Weights of a small transformer language model: 2 heads of 32.
Each number is 500 + 25 x the weight over its row's rms, rounded and kept within 0 to 999. Layers, rows and columns count from 0. Numbers have three digits each. The size before them is the row's rms in percent of the matrix's.

# down: layer 6 MLP down (transposed), 768x96, rms 0.144, rows 615-700, columns 48-95
# gate: layer 6 MLP gate, 768x96, rms 0.222, rows 616-701, columns 48-95
# up: layer 6 MLP up, 768x96, rms 0.216, rows 616-700, columns 48-95
down615 093:454526509532466492497514510496507489542517483503507462500507510514530523571496493503470524483487506458502475547513510472504481485512427515519527
gate616 098:539499480489473482484458512543497568520482503483464511465510448539451505497501533501490497543513514493472514471521478488474534514478489470515501
up616 107:493482491524514499514490483467544483469506515523459501528490444512533490511522490494492516549483514521520487519490542486500513481486504435520498
down616 112:470461521488505510474549463536524492506497456484436537483487523479523518530497508496448499496525515478481511524524514480510511533465517492531568
gate617 117:504504516491476486534480491593523524537484527478488476497475512540538525549500481505480525474491508524487519499514461510487502536515489482514503
up617 115:522495483527503521504526451523529531465500458449541508474522483508532469526500512499554523523519488484520475505526476532508549485496499480509503
down617 109:511473537527521471487439529454484498479517477497494453485510493529459454446472487527531499499525499488508475543502491490507543494499520518533516
gate618 056:486485479491518500490494476489485484503467519465492504490473498465505513492516475522517496503498463525510496513516559486531501423556535509481464
up618 053:466534510482513482559518493472478497489521465549506471525492494493514505486507529506488436529494570460481516500456487478495493512490452474526517
down618 051:544491519518499489493547498482512479472518498533536485575501481462492472492478513525452526502466523511500481496461436481487534456497473492539507
gate619 087:481504520542503511466524429499477454512506484490471500473494485491494500454483479495526505516487498524511504485525483518504488468515496514537497
up619 086:530505509483492462490457512510501520496481480504466505476451547471489521530504521497507481503558531526502482501514503459503501470506497495517465
down619 084:468565534492522491538473535553537500508492522478441513512506493466530498554520489530507526481509561501467503520441488517507534493484487524485496
gate620 127:492502485533526496472512513514477499530494502485484521498508489497521473461519533494535570496498477523482497495490476509531468506511530504501483
up620 118:480508510478498500521483524499514480527526435507551487513485530525472493497497483483499508484486491521553478487504479501471499513461464482474469
down620 115:468551527493445503506509523455477474541465487475498491472492512504507532485547472490492499518458506494546455513470476506523514514514466510498443
gate621 088:521460460508481488521514492485498518540459540487497509467520522482514479536509530504497521547436487495480504476474480516492500506483485538498482
up621 104:537525499469511511492540522482476482506523469511537512508502498493449501492509502462496468485472466518517490510531469528481493511491515540508546
down621 091:474493512519496534512439505503514504488531530486491528488537518532527485448476471542467517502521534500517499487493451455519508478498503449478484
gate622 085:518478520489486491486520508504487546518485530509460501483512496520487529498495521507501478480525516513489504444508494481488535558450505542538496
up622 087:484483529473532493501512477491535512521511544507519488516483503466508523543528505447474492507480444547512507494508465480466487526482507457521464
down622 088:496506535482506514512534505511511504479518479505520527505480467460536510536491493445540497534501483489500481507518476484463488450484527482495525
gate623 083:500481512513543488478544473474473523455508498526524510495527487502535474550553521496487491526470515508481500496486471461512511458501547531543535
up623 088:519496501491491480508453504538505464501499546526497485536490461502485487478466488478432489499555480501502479510491510501492503478515497527467503
down623 087:513504533506483523471527486457463503494488540481460499503527511549485476441501490502475513484502485479548523454537507503500522538509490546511525
gate624 105:510488489502510477489453482461500521541491525518476519513486577475478498475519485532495530499509477476454474469468519467512499474482518489523498
up624 109:490478476514487491465518472506462476486528454467500507495505442489474490489483539495511490446493580521490486469489524483505506479483487484464507
down624 105:500518493483474494521531485513466468465511523476535510477494492517499544489534493462518538470540493519559503476497473509488490477495480508486541
gate625 109:526498488488458518474462485509512483540499500482471480456464499532488455516458500460507486477525537474520525477507513519483528493486459537499510
up625 101:523487484509520476524516428500518519551469516491508508513499545491500528497500487486490523502444541460467500522522466472501493533512505504525519
down625 114:535485493509480468493466489520501442523490480495503467444493530548489513509467478457533488495507511485486521489495517519516485505477460551494515
gate626 099:483517533489449464490488490466490533513520419503475514511486526484500490498516458488493516503443459524515530505530518494475491477526505488515545
up626 102:514541504487538476535518519472467491475489459485517520493457508486543478446505507508520517469481540511525512483483473545485516472522501476461474
down626 105:493464547470473481480462497438526554482547491507509523516495496485534503468499509480480471472463471534475518524515507482519502512514536472512545
gate627 113:529479474445501490493482533485483461490490445481488472505510481471486450489490436499511462497481467490496495496513514532510486467499488466495475
up627 103:487507482505505520464469519490511489465513533505492485500542533503546466516475512481556472480513540533499484506541466463467475555531522485511536
down627 112:507495490466480517525504494475516456498512436482524503476494495517477450478508489514480511509468476472535486518520568509500492487545489493490465
gate628 090:501513509513509510480507499509503466459479516531517479517452507451498528468495479509510486508506532506510465520477492496525495495518490524491488
up628 095:477466490492515526530494529525521470456493498509486544538487505498500527506521512479455543487488485490497527476491504481523482484515482516484552
down628 091:525488496464458456455501485509460520549529511474486501495471519546502479521507482519486463509495484490467523516502479500487507508478534466502535
gate629 120:507514494519532501506498487516489520475505462519478517505480528460471518506530556491552496497513488488533549545491475486507523522477516507489482
up629 122:513471503524504509510562495508489517464534457494510496446519478487446481533523521516521510531492509506456507520502525515484463542504499508535490
down629 121:517497516485499495559518514502485540492503486490503515486505558497476518476489524519497450458513480514521549493528519542516468499476477437505489
gate630 106:455531517501508548497503517494514497494472477511493482510450467535484545465519501511505517507473520486503513500510462518508488505478528503493471
up630 093:574500512498495472462481505576462496512511511523509482483552507450490459490484491509506511505509511561472460501533510469455504493515485461508482
down630 104:513532498472462503431450497517500515485511492518464508497480464518521538495474499505498500507456477531446520519514483456487525481500518477480472
gate631 119:503487470469525490498531517514524451515495494489486479539516512519470526487484479543477484501498494543515527502509485532486467478540545483537484
up631 112:484501470496541478512489526509494474519530482514492479480496529495475411472492519476526485483500486555503460520528503501516471507518498494533463
down631 106:457513533512516505500459475488506514516483496480546495500501469482500519520507515519516513527462512475519506522466494508426511494504519515498530
gate632 108:515554540528491495483488497560506499501489505532503484492541473542498454484483501530499497504471517507493539472528500487438537538486529508508471
up632 117:504517514482501510484481592541534485517470483477485527506476531515510475464493525507537511446533525483491547470502483490491496465495481534477507
down632 119:527508522501500508468480537496513509456500512477491528470505504495526479448523489492498510524525522528520552505528496512468530551508503547474517
gate633 096:486495445527518505522539482498532486526487491513550509504495474484492458488484533472486482487493491518476488473479482499505491498467559531485436
up633 095:517456497469493458504528513483499486503494508537469488546501449462512529534477528496476488498495481489475487444463485486477516498488505457457475
down633 092:494529533543507545489472490545485475514504533487515511533507498483526480444505516521509482471532509485570491495525523525497518486494478509483486
gate634 094:490520487456506498498513507463503472520467482532514541508511469509543484457473489475509471475546456515488487520470438498520509469508525481516475
up634 112:513506488484506500449525513530509495519524496500528532479461460549479510454445490507500466491520522460515524490490457525501514516489460451527496
down634 089:471497488512529480534522482510502505497510490457529488521546504440499515544536510515546548494497473514530481527488530479511479507500566466465495
gate635 051:564533482498544513499485498508524514485492535484489534475486498528474506520481505468485496549502472495474486495486522563447516481505522523471509
up635 050:473489500501468456467513481469531456504479506479512484538497492528471486463467530518501497457470503552507509525500498441570487497513508481526521
down635 055:567502480514490510516471490525492516465498520451492517526487484528510501516474482481529512519516505520525516528513464472499553525469528549546478
gate636 136:481490477484504496472506524500474513498496454492470513504502496482480484475483493531569509509490464488516505498512498520516509552500487486496487
up636 137:517531489501524498456498464515513501516484537555520498493513471509461489523516480503516497486533507533459510510527472475484465491500540489526487
down636 133:466502489534522488480508493502466521489515510514508472487503530502497475476482481498557494463492493483501492450547487523494526521501500492527501
gate637 109:548538520517485445496516513517472540522456518501533467485510482498485461485458499511487508478496533466504530506505507511494535503520485521488473
up637 116:531537519466479509515511538477498474471516492501512446501521513505517516504538502457455511540503553502533558497518481511476507518517472512476491
down637 109:471507511491523502508489501468541479479507509519514503500529496527528444514529481517519492520543525530551480486551530523521469506459496500528535
gate638 092:490515487471516516518480444492513523458491476527509523497505502469514489538496492501527455487509509508529480486521452520531506473514497559534546
up638 111:491512473477508547549519510511518511509493495498478486522486468505464496512512485479534488526508506435485520504486512463496510482496509485482494
down638 103:462519514488509521520490511518537473452514512528546527538508464512488482512505507509521481478449508496520500524480451451494543503518517516530487
gate639 127:499510504518498517509499467464492478514521495512513503482493465500528544493490535467482488458464486430509520484522518506496553514522487473474468
up639 125:501500442480483502488498493539540503462518480504446526498535489520468458493475524511511491487525491523518443475455547503527468505470514524488526
down639 123:500551534523500532529506499494515539471513475519487515442498476505517518466498484506525513489499500458525489473565518526529561526506509493533549
gate640 108:457533475467487533533489514494507487489478492511533476498504502490503522495449517501488551470488488484494508481512522552511497485432521484508492
up640 119:507489517508488484510505480465456450511525483510475475482521410516463487498516489507547489496490481488494485470506502486466499471518465493508476
down640 130:555514488484474489513469485496535502477488490553521443516521452462527448483478531522497473528487486494504509530519497516515485505522483478521515
gate641 114:493501505523502495484513534540473464450506524492456525487502524492490485472508549504471522478510500520481478475527490520471505568443503506507521
up641 109:515512431493519517497537469498513537522502542483482523485524496480504549508499457504504507510551466523474499528503537520517540520473471522495502
down641 104:495516470521508439519498500500455474454524525518500497552506484458470487480494537517495469514496463516504496489483489493460503471517540500510471
gate642 106:499498540494566501490512509519506501480506488540554513498498495499453488465520489467468516506539502527492482472484505520495517520496510511474526
up642 102:427512504473492545483486516512541472480515488557505514547488469476506482487536495483514490503519531516476470525485476469503557519500487496464516
down642 097:490523504473500482505490485502503488493547482519428484503514508555483501490494474512519489557478515492560501481502529499468511528476490530485486
gate643 119:500515476487514491516514500522525503506484516450528453553479482481496551474479494525477520484489501446503538500530488517501531514465512502507483
up643 115:470497455473463503483466464536487507494519501480464486540521457516463477496484543505452480480534512520515493510463494450540559496501513474525506
down643 120:542492511475493490530499485486499512514480511505475490510469480512507457476528507532496515517494463488482483483529558533482513520475510530467478
gate644 104:496520475535502519543501507500553552531473490523530481484506466553528489470506533498515515488525511482490476442493525503520470482504481526473543
up644 112:494533530510557518500506499480546481504441524545485540518492526503535516546522503534528486469514482481483453506487471469504493523501515479515512
down644 103:498498529517506530494485500504513553482499499467544507489515521496493528479467473545485467501515528528473507509475437469526469499473525497487466
gate645 079:499520497480472517489470515504507513502464479542522505492512476521480473526482554490490507502518495514456497503509502534513452496468512466472492
up645 067:506496507472505498524485500488510505484514504521504484505526504520496482508492521462488518546523530489514460485499496532536491462505522515516478
down645 089:504495495493476494518518493470506471564512490519470493461489507514466505443464488508498530549489553526507484514449494522509492506507491532506507
gate646 117:499508515509494504528472510539494464463536500500533507486450487538511480529534510480486550501488501489502508474561471502522471511484505448524462
up646 108:492479476507498517518509482560509486511501449519534550513454491505510569507540558447493512504506509516506480464463531499524512497495521446501492
down646 134:528500438529497512500525489533498463549499487499489543512508481482471512504527503528494528463503491520527441505514481514484497506501525483540511
gate647 048:506477466521503491475495520555476482467504486519484471471538460469511490524488513487498522482487519514486526483508508502523522525456546489484478
up647 063:493477501507518499491504490509469460474497519529505498460506447482521522475556520490551527501499494533496500497479508495459489519504548500472487
down647 045:495496456528545454502504485482490511501555508553498509512486519481508564463503512519529509525508542537450507526502509479513467525503455507508451
gate648 103:495491512468529485516523507509478495486467484510533489540516491458493448463468518538477516507490486526459496486505441524452460453492483527450524
up648 099:517504504483488515494494460478497524523500495524502489524530462522479471542463485499468471490506520432489535451500511537481551524498515491501520
down648 100:527485497494519501490486494511483513497501527518488514504497489505529432493499497514488514497460474506452469455526484531483510512537505504432487
gate649 093:481480473514525495491483510528505505474494509447511513473506536523483517553512498507442512541482464558523498504514497517514493457499521516521492
up649 102:505529506520524559528512512507501454509548480510541493471471502502501528478523500530507505474513481490488504491495494479494469469512517507475469
down649 096:494547502488496568519477546466466492541498490506550491473479497510493491459512521517512483516461526490517517490482524531474482472468474499493503
gate650 109:509540469528512514505493518521507461538534522541518511492493476521517546486507481466502496496493463439449487471503496481533546503492510498528465
up650 108:514487502484576507491491502482512456539447543481530498530496474496517511510451511528497496532474469509547457539533459522493484494515486480483538
down650 113:485478499468544533484465491494496474490524523495503537524521501465494519466467497503495540546486509504512504510495491528536519473483486506496480
gate651 084:496469502519465459522525471510477491531481529524526522503533495501507491504470513475556478464487536468472499478570496509498505523472515514541480
up651 078:494534495495551557491487541506527458478495492513484454519488505496486480494502481510490496541510472497510541512455493533518506479582478488537500
down651 097:466514513516517492470513482526480520502446499527491502473485482526505462500500501548488552551523494449520581504504493495508485533533471500505508
gate652 046:498486530487488483522479507493496475502532485491480473498487501531493518512524517508516517454516503551503465491513564447519523500485521514500469
up652 050:492453535515498471518528484468519483506511482467511506512522497512498500496509521465506479443492477532518469484489543496533507485483516509450463
down652 052:502478538485483488542481501510526459531475489489552470542559477527480495529464504461475457489455509531500496515502518553517488531494510518463508
gate653 093:485495516518496494536494471473482478463480480493517525536537469476513455530553474466478481526501461487489541488488473505523522481486486472502515
up653 094:518528528520501500496493459502472493561522531514532537478486495480516514490430483500549500519504496514507472500470566533498483498499483526524500
down653 097:464491498504443495493481482506519466517483514505539505482445486539488550526503484506533444478469505465490490460491498490493506455515517550452476
gate654 059:476473529480534473518496479516485427469525497475509498526471453530493487484535486510523517501495503525527425484480548513527479503552527442493492
up654 053:495502509474498472494501482485509543500452448493532521517492577481521499501492488531470477540480492469551541495477467484481510468504506490520487
down654 059:481498530488498493499450495489537506499553501560528454498479466511485486465516488539517529454482478516516474502468530478491479523515487476478501
gate655 065:476510537510449489503526506522508502500474528494507498510496495475522539491482498520468482468518543507471479464523486517520568569476527490481518
up655 079:475494503506477517455499513507505495498503538451500482497461507499540503464534488501479487520525540470513531487483468491505538509540503492513508
down655 072:522533484465506534475492528507483499491532525444560494451526512486460490504476469510533515544511496507533533536468468523500483474538537503519494
gate656 103:500513503489508490529470461523533549524451507489481502481482503531445492495521515515510498528514488496481461501529494469518495487466574520517496
up656 095:495522447510504517475513500473494490499510470523503468453516469450509537480474465481505523521463532485442492515515547485496538522470513469487467
down656 096:484501511483477498501518483537419511511523532530484550550495522530468432494483535478496514486485500508498469478505517444548505497543515510450540
gate657 081:503518561486521497454486487505527471475516480494549505479508532505534479545527480468444534549492487507502510504503432532483478442525476504518523
up657 082:502528482493502504515469496441515524492515495480501520472468531489465479451501546507522479501520523538506506490470507523523470496504476504514486
down657 076:506503533525518477485493540501438567543488518532458478489518495470471465496478522564514468509457518449487476493491525537511525527532518520552532
gate658 088:494499481459479519559483531502546530489465546522489510529483491471511489455509491473523522535501481471537491526468436504527482500497514523474502
up658 085:503510534476477506512513531532496488486536513495509476511510510527494493506495528520435516512493499484492508483505487493497457471492526521531545
down658 082:514546513440538482486487516520502454487524509470498503479466466524500488475491488527528460471507503502436533508486506514479467493526461503516505
gate659 092:480507491506487475513493505486498488526494483545541518467532485450512509488530527513503507537451474518509479525495465488488518493477467478481503
up659 108:558510537501516483514468482515442499477476509458476472492513474515480523500475496505499493518506501549519440497483518548475486527496506488492476
down659 104:569507486495481525505525502490437494524453501518474517493457505467541495513489478485524478456515489506475450504485500501478504494509531458510475
gate660 082:496512517503516526505488447528495530539487500496497515479495510522476482580526532493478487529518478511522507506493490516519507468506518531489525
up660 081:489549444471485492497489453506513469531483475520530449467481519514498470520505508501502483498470487495500504514546498509521476452501513512469474
down660 082:501504495495542515546519497483523507526506495471514518513503455477513468535493506484510487539528483534519452531520463519529468459492515483543496
gate661 098:519473552497468509501512485508491445543493492515525499523473491484486526486447495509491531525458488516458503441517515521481490499500545469546501
up661 099:518482490532513465516497464478477516479474536491467508489484535497493555460480506497498494504503540502509462525466506496531495496495484512515461
down661 097:520520465494520499503484506478528506520507483512509504480517518519494478486543479540495501494460503503500487560521473541503535538507502508467563
gate662 053:506495508537506485492503509511495510480489554541520484497566441482527471516448473483505497501509518466478492491525517491521486526522487504477516
up662 056:493532471504460480498524487488493505517507511485522534489542446502502506491506519477512438522482503486515509486442512510505530488493556567526477
down662 048:472505499478493520515527476462495488562488485480491545457470473487465504489528533487521459490510484506499562492464470512489476457460530545543514
gate663 086:512494475534480527513474494541440481501464527490475472527496496482507523522500495489519501458496480482540495534517490550449463494531528511521535
up663 088:487527467495520564512435518521496482482526506530507518512473520530493505507521484502500497505521490465518482500506508529494503524525510532496531
down663 091:488486510471522546521498513513470537476515500512510542493499502530491485524548519528482479447479529487490465511510483538477496490519537457484508
gate664 114:514497454522521501436528497476497494484482518511543456513479495458486486471505479512499527483471510514501553485529504508492500531461507553531472
up664 106:491458534499462508452522522509520523563463464464500500492502503503542528437529487470505506519487524525485483565535497479493500504498499492529473
down664 107:491540534511512523441490507495488481530468525482507494495504496486482532521513532471545536516503496447543438470486465515470503538532536492481532
gate665 065:478536518544528546509489472500498482502504460485529500510496505495492507479518510513500510499508480562520539489517521515486501474550496482467490
up665 062:488494497482508507506543481509485489495476512535492453532525510508502455537486506551530496523559544527476510524479477512484513515469464537513470
down665 062:487498489471508499472541533486478487511480528464462504516434493510452518470504508518533502517467491507462511467506474544484529473480513528507477
gate666 078:558565505506508519511514464493511531463461516494501487514496515457495485502510518492485488496505494491492540537495473494498492527506516533514488
up666 078:520475499557487493475465505506478454517513504498552519462498487530495496481536480510518524490476545474497517481491491516509481499522473475498506
down666 084:497471484534496444473488511537442509505459504491508484513492496479501500470505538485448532504503463512472498499539465548551501552530503505509522
gate667 124:500484480485447507495478485521486508533506492528552516527516476485503493479503549487543521492505484475479486478528486484508481523466497516497482
up667 140:533434516502496448535530521490472501530491532517465469480503512499505508473511531494530521505510511544527525479479500512522473495493551498519505
down667 120:510497484478499486503516483538491476468525539491503532534490454479451523542515498474478459467518461452511514474506518436554487500474474488520510
gate668 075:537524557500504497478481502472477476504497494461506527505497478459514477490478507485497541463532491557544469511489505500531485474520504505481510
up668 085:490510491506523497508517463522460537490489486522500425493519483538487505496516468452471504514508495476467531502511488485470496537503534485509464
down668 086:508529524490475488504525506460526480490473493503505497476523485482532450496505484448448475481539521483511463495491464498507541519508485529438515
gate669 121:481521558521524504494482475491495485504491484524490475537519519501523494485516472517467497500482458563474491507503506522478467532510504513535515
up669 126:537457478534461539484476490533511486503461503493423479461526523521499524505533507472501495501496512518528515520498499487522518481480532480487509
down669 120:500519483497472506450487525534487484490511520498475562463533482526463543477452509511483464496512507495520493509489490546506464463479502532505443
gate670 073:479474494506531514500486499495483475503500524552535510509553499529515479549512498535536485502500502483456484500488504495495548534494498463488555
up670 076:460519493495525530459506526465493517472518478511458568523474510501558468525493488509500487498529493519505482504502463471522505482515481466519510
down670 076:532498487436467502473487517483485493501538516442532469481510492492472520484489503548493493513534519478502501511553508489463524497496547532551470
gate671 131:555492471520523456448487472494478529529541499487512523499506492469502481484508541529479508517547495545509501490494482521464479473495510498517495
up671 127:449528493499516535499468526492495479505544520518486474501470492505585489521501518510463508476492470531496509520539462494496492468472536528512531
down671 124:506494477515495508534517507447475489478513482499482518504462478523463511481501458519485485472476529452497452529503509498493467507509524507540459
gate672 100:494471467524474509495521497486544464518500505532499476566499468493501538547507554520487495501473451510517517513482521482522492499487511475532516
up672 105:492456496554487522498446552511474478466532515487495516531497483508497521515471512487528487519564487472511475533504501517492491535492450514487513
down672 108:501521530508557486500483510502529491495552480486504506507503534541546515479503451457529520514505492537501512491521476455507566508489550514488470
gate673 107:531552488465503473458491498500505474437448483504479517493510479510512490483470460538503488475555537472489510552502496486513532492528503477555504
up673 110:541511490496476485475486486468526499479480526452527481512490518525520492534451505544504525519490551484497493546504523524468484541462516479502501
down673 101:526482509494489477480557502506483523499478497490530515553462440534519495535472498496493532518488518482489503511497545501456501498472497484502456
gate674 108:508509512549504513479512544510494497492419513479517498476471494486454489441525484497493499536497471478506518462461494543482514488483495490482490
up674 113:525460493522463494513463497495486455468502473504541529472513529500504467422522459525492528514484522499538463497474483507508526480506528519469501
down674 099:493531485503535504519527509483488472516533509496494463554529497509500517537484524498537465518521488489530546539463555472504429490499516519519515
gate675 090:477525451478487557502506511488503507520499497485463489513498466469535502478512510515512522525499488522504475507497449462468525521505489524564503
up675 083:478544522505493480486487463505505502533525474512464526506553505512519494535485473510496515504531541494464481478488516460476509526500485472576506
down675 096:504538524504466508525511519473544475541515474478520518485477530500509479519505523512538512512523480510530496496487540461502537564520519529529518
gate676 083:482544505463534466464545477529487530451504483500548521473486480465487421516488497509448481487503460501504498497537500505494491472506512507520538
up676 088:515537500495517498489512518505494528460521442496541506500449514495471499499463515499429489459526516518501530494483510512509492472506512575534526
down676 093:517496529489488454515501551457535509501511509515469515497472547524510493491546489487524514526461494479487507478535536523545503501510485512508518
gate677 073:504496449491519509503497510504534525528497513472483521504550504493487571536558509496508531481527460473497495494508530475537458470490573512517504
up677 056:452546478480493524516492495498509470474523505540536511504478504516523468521500510523511482498505539470532509538533481529489483479538519535507467
down677 057:480480530432506498482500522494485498471465525563503516483456456532484496521479519491520464491497506516549485528495479495509497516518485510519472
gate678 114:520495501516544477515454503483494516486503494531485545466505516499545529457528491480517531447487517499477504495498547489511489507473527481539528
up678 130:496526504481476513520506470493482490480526518512494478502485449477474469493455507504496495505492538453519484471524519516499528501465516490499506
down678 119:504504487496492526504474512509520477526536524516482511522500494530468533486492548477465500520473530446459470483536509505521488532553519492544510
gate679 111:481509519528512504503530481505476475465470538497532468475497479505514558467523494488476475482497508478470497478517539534542518533511458521489473
up679 110:511464487459552514473484497481489482505481482502489514509491503434517498470526502525525487482537448477520457517495534544506508501497467528489459
down679 106:486483471506497536522458516441473518510513480510483507563501511497455461481446523492481525536492495502522519507479463461506539463489520494540515
gate680 092:492485572497507482478476504500480499523523454475503490468502492540524500498511455526483501487493548459522514516517511539469519527560517471501518
up680 101:510526472505547530550543517484484528480458547554524537531511489510508477520492512499526537520484477472488500489485528508457494532489484514492494
down680 094:500440543489498454503503485503530496527537482460450480491504505477469508491512492477447504465507497532534467496547486524530492491541523506515510
gate681 090:516507485509509508505459497484515500517522507508462492511480516494505503497479452495540513453500468468496537505464490531503478502532506475498447
up681 098:511489488503564468481474522505486485520539472491478503514468520477481514486515462509507486473513501493490512491484488512463471456463543473519450
down681 098:489477504467545483534498512471511507506526464507516456540483546501462502511488533520479469496510532488517508511423517466517493467495543527507509
gate682 073:485502453511489539494515520518477480489534522471487538507547473491505518501476505470462467497513507487495517479486483464468538492488526510485539
up682 083:523506524492545449533510508458502472487514472543499510476482491487492461473561494529544510533488491500514466558508523509534496450493446485520519
down682 091:509496473486486477522504532526519522486525505493487492532446520493500457483519509552541505501511482477467464519528496535534495483471503482518521
gate683 098:489514487530555493470537518516494507548504502518505559510524498503482509480427506506528458458512476515490512491497464470495502516538482488492521
up683 097:515479539518502508467515506444456494477469498480484436493488518483465501515489492489503518497518514499533541516509482514488546497497494526510539
down683 097:527492481466476509484490474510519483487455504504489507434527484502516486456512532471521532518502510479474509513532533538514523482492469478565469
gate684 112:468485479514473505526465502539501506499439484507453475525476492477463482483516452509548558504495533483509482509495480500485535529508501529431475
up684 093:508506554460511473458546497517502503486495494470488454496491523482480533526511511508488452513509515509498485469502488487498506499469506494530541
down684 100:488477504497470511494489471495506524515477476492440527458475501520493502472515471546485534470522542475499534525498524477507502506522511472489505
gate685 109:500498521511506477500467459492561503489513521513481521508546522537465492473432496506522458528537454528537487487506498531508500521483525522518505
up685 123:486486529488516532501490541538521522473514547494489509534487488538479502525463496533503481473494499474488525463477525490516498499502518532524507
down685 102:519498491477504487472507477457483490498482515483517514511499489493484544492523513461491495479508511458547477507467489526512459515467429489528508
gate686 077:555481482518480498485517527486445525532501540528510497516515458512532507488471508464485495495489488494473535479536486500465524501466491489465533
up686 077:534463514493488505494529453494449488467543502526520493515522494498502493496493467490464470485486477493494524495539456504488544465448494507494526
down686 074:443472486475487512547463509444522443501537478477499501524490474487492521509483467497470480504518491488513531544501508492491528518472502499513547
gate687 116:531496479497480465466469487526526511473486520455487501494472485503464490498518488492465543525540523521511473492502502508557477522496495529520492
up687 118:513473523515449510504470520523514485468517544534515480485510476531505479552495465475505473481478542466517499472545477499554508539525533484528477
down687 119:469531519475498515482495509542535500477485485490510487471492568479484496529482492452513518455511511495507478506487505542559468494479478533540515
gate688 115:510508505485464501492486484489530468485474471472523493507508577484512494515441463546496544500471487493490450501509523484529473488475515476496550
up688 119:512461523497497533490551461536456503473493507502503511518519448484483457488502536506447494475527537512507517493463501522515503531505512465501550
down688 116:499483494519438465482486497535481520456493485518500503523512460473472487506500500518549524479492489468474494460518518496543447495505539481512521
gate689 100:529547470501471469514527569521522506467516449489490479454480464507512521471534506509490526531494533498493544459506528493492520492490481546477471
up689 094:531510568517529489496458482463483504483544516461503476488495492479532516536529449495492476465497469535512454521535504491510493512486525535484528
down689 097:512512479514525503483511529506519521518509466454479486463489530490514542482519487550517523523516546445518504508512498509494493478473492514457519
gate690 117:500557466508503496537491493440511494508508483478538472519512496497491476496485552538454525510476491526508481504487514540497518489485505516507497
up690 129:511487493497523497472494469528495495510471549483524492457493474519453509463510516454551536538519514511561448508520469531526521500535514506512476
down690 118:459481464490546504540464510482513447500502504495493457444521557520536524497533501501551521511498494494519516500516508498533525494494498496523509
gate691 111:529526486515495451507511520485474496508495489566477481502499498504479520537496503531485506544496504510456493504518491521524469479560501503549518
up691 104:476521462467507491512527498485500536530495487496485504537494430498535465498523499508471532479500526543550495502516478457480497476504497509455510
down691 104:445504468499507518517502496407503512496486549501523494487460537471485526470464489505449527516517512522520484538538475556528524486510524477524490
gate692 080:527461521545490514520512481474498505475518540452480504488499473482485518490546532477521529511513462490548542520460522518482524487471527515512458
up692 082:523490542531494489474470442453451513531516552491506479506488474460504482475501540480504507483495486476505496492486521528488539539489509531473460
down692 083:507527489472468503513505555509536499458493476539506477471522503548492484466474477539496509536480524485514469502510537493489466508528529517512530
gate693 085:524488504501499498472494491494484490532475505461484517480506517498474504518510498496517466506517490442519510478526477487555516541477519479497499
up693 088:484511503580498506487500499505539507571520491455527501506517494473494521510520532527491491507492482540496498509496524490533506489543522487516481
down693 080:535524451468505496532502482524492493456481530506489512543461490541525500522524493492481499476521488471520507491517510508530481515487505488489539
gate694 093:498522469488499526483469489505524494464491497502478472504513520504438506450469465492515522499438529488500510521506502484496547501506509476523514
up694 088:504490497483493522511538485514497465470514536476505472507491430486514526510509541485456505561515530492462491431505498488504528500465523478495514
down694 097:523480471464502548511493430532485517451480530483439458499498470469481523456544505527461516472498523516547489495490515494494481528531500548522494
gate695 089:487517521483481453466523462523472540515487469501534467441481508517524469512517521516491504481510509523528551491543522489494520529516544500520483
up695 100:502518469504479490492472528508495500546445488565465530484554504533503504444492543505505504516494493488529466545482469481508492564497519524506500
down695 093:521450502451523475468499473505502505499494505547501530511463530509525497488519507494462494495528485512476532488495487503483483498494503528467498
gate696 112:449500494533506486525479514499497490487511521494458501493508512449496548511501466486486524462506450556486476508505479520501526517504499484514486
up696 104:483513482503471425498519520478488498506477476474548511505431525525555509481477475493512508482488493495505490516526476522547499485475497475495530
down696 115:529492480531499522542503501468510507506489531550499496505521518479494551548511524495443521467466548496508449513520597508489489491456519473484501
gate697 126:489512497536493465468512500493437489524526498480563508509489479459501473476489505504488528455469506507497503461489493545500499480547530463483524
up697 115:507485458495474540555530481444475506506502452474520542503500507492500501499524483510477518469464510526446503517509557463516517470528534523475487
down697 110:484517523470488457497504496537498479474489521503509495500496478486506504527483495463482513511543493521524509516500514478509490509535508472470464
gate698 118:539502462509545488505494514517528511508540467468495538496493518479513497486494494519530490490466480465494430491526534485499486514491556487532450
up698 111:480499537516485515539488520476528546489481497490561526490478453472506467490492502450499520514468447504484474467514510494479479514469503512515505
down698 110:501534527526459469505490466521478490502488534535468510504545498504495502554545527436515504515496483501470493436513519451528454491439467500528473
gate699 109:510454519520490494493430497495459486484527532521539475479490474499529503492501473508533521486452551486516524515509478483473516510511471451476484
up699 095:509515508454481526492470491494484507503467511535496506516509486461478475497517512491438485520501481503487484512498469531510517487494467477505518
down699 098:523505546544506456501466466492468516483482518520527518495508529510539480485527520528513530487495523511524464538505474427488469530486483438452489
gate700 093:505551489480454440446488484487503524495505463528507510498492465552531502475482494486520503514490506439482497521494509500499500497506532473483473
up700 099:559473477526520505502490505456493505521485523439523452488443514486482498487507526461496480466512458523497512470502501479500496468502539460513472
down700 098:515527460486492503461452485500483518508487542468488486506472467495471533500483505511488467463479509505529520461502488485482502507520536493502473
gate701 101:475493503507517531470508520499532450512467487468474498525489500485495533456510521492523496476501462490520468515475487511484473482438508514525551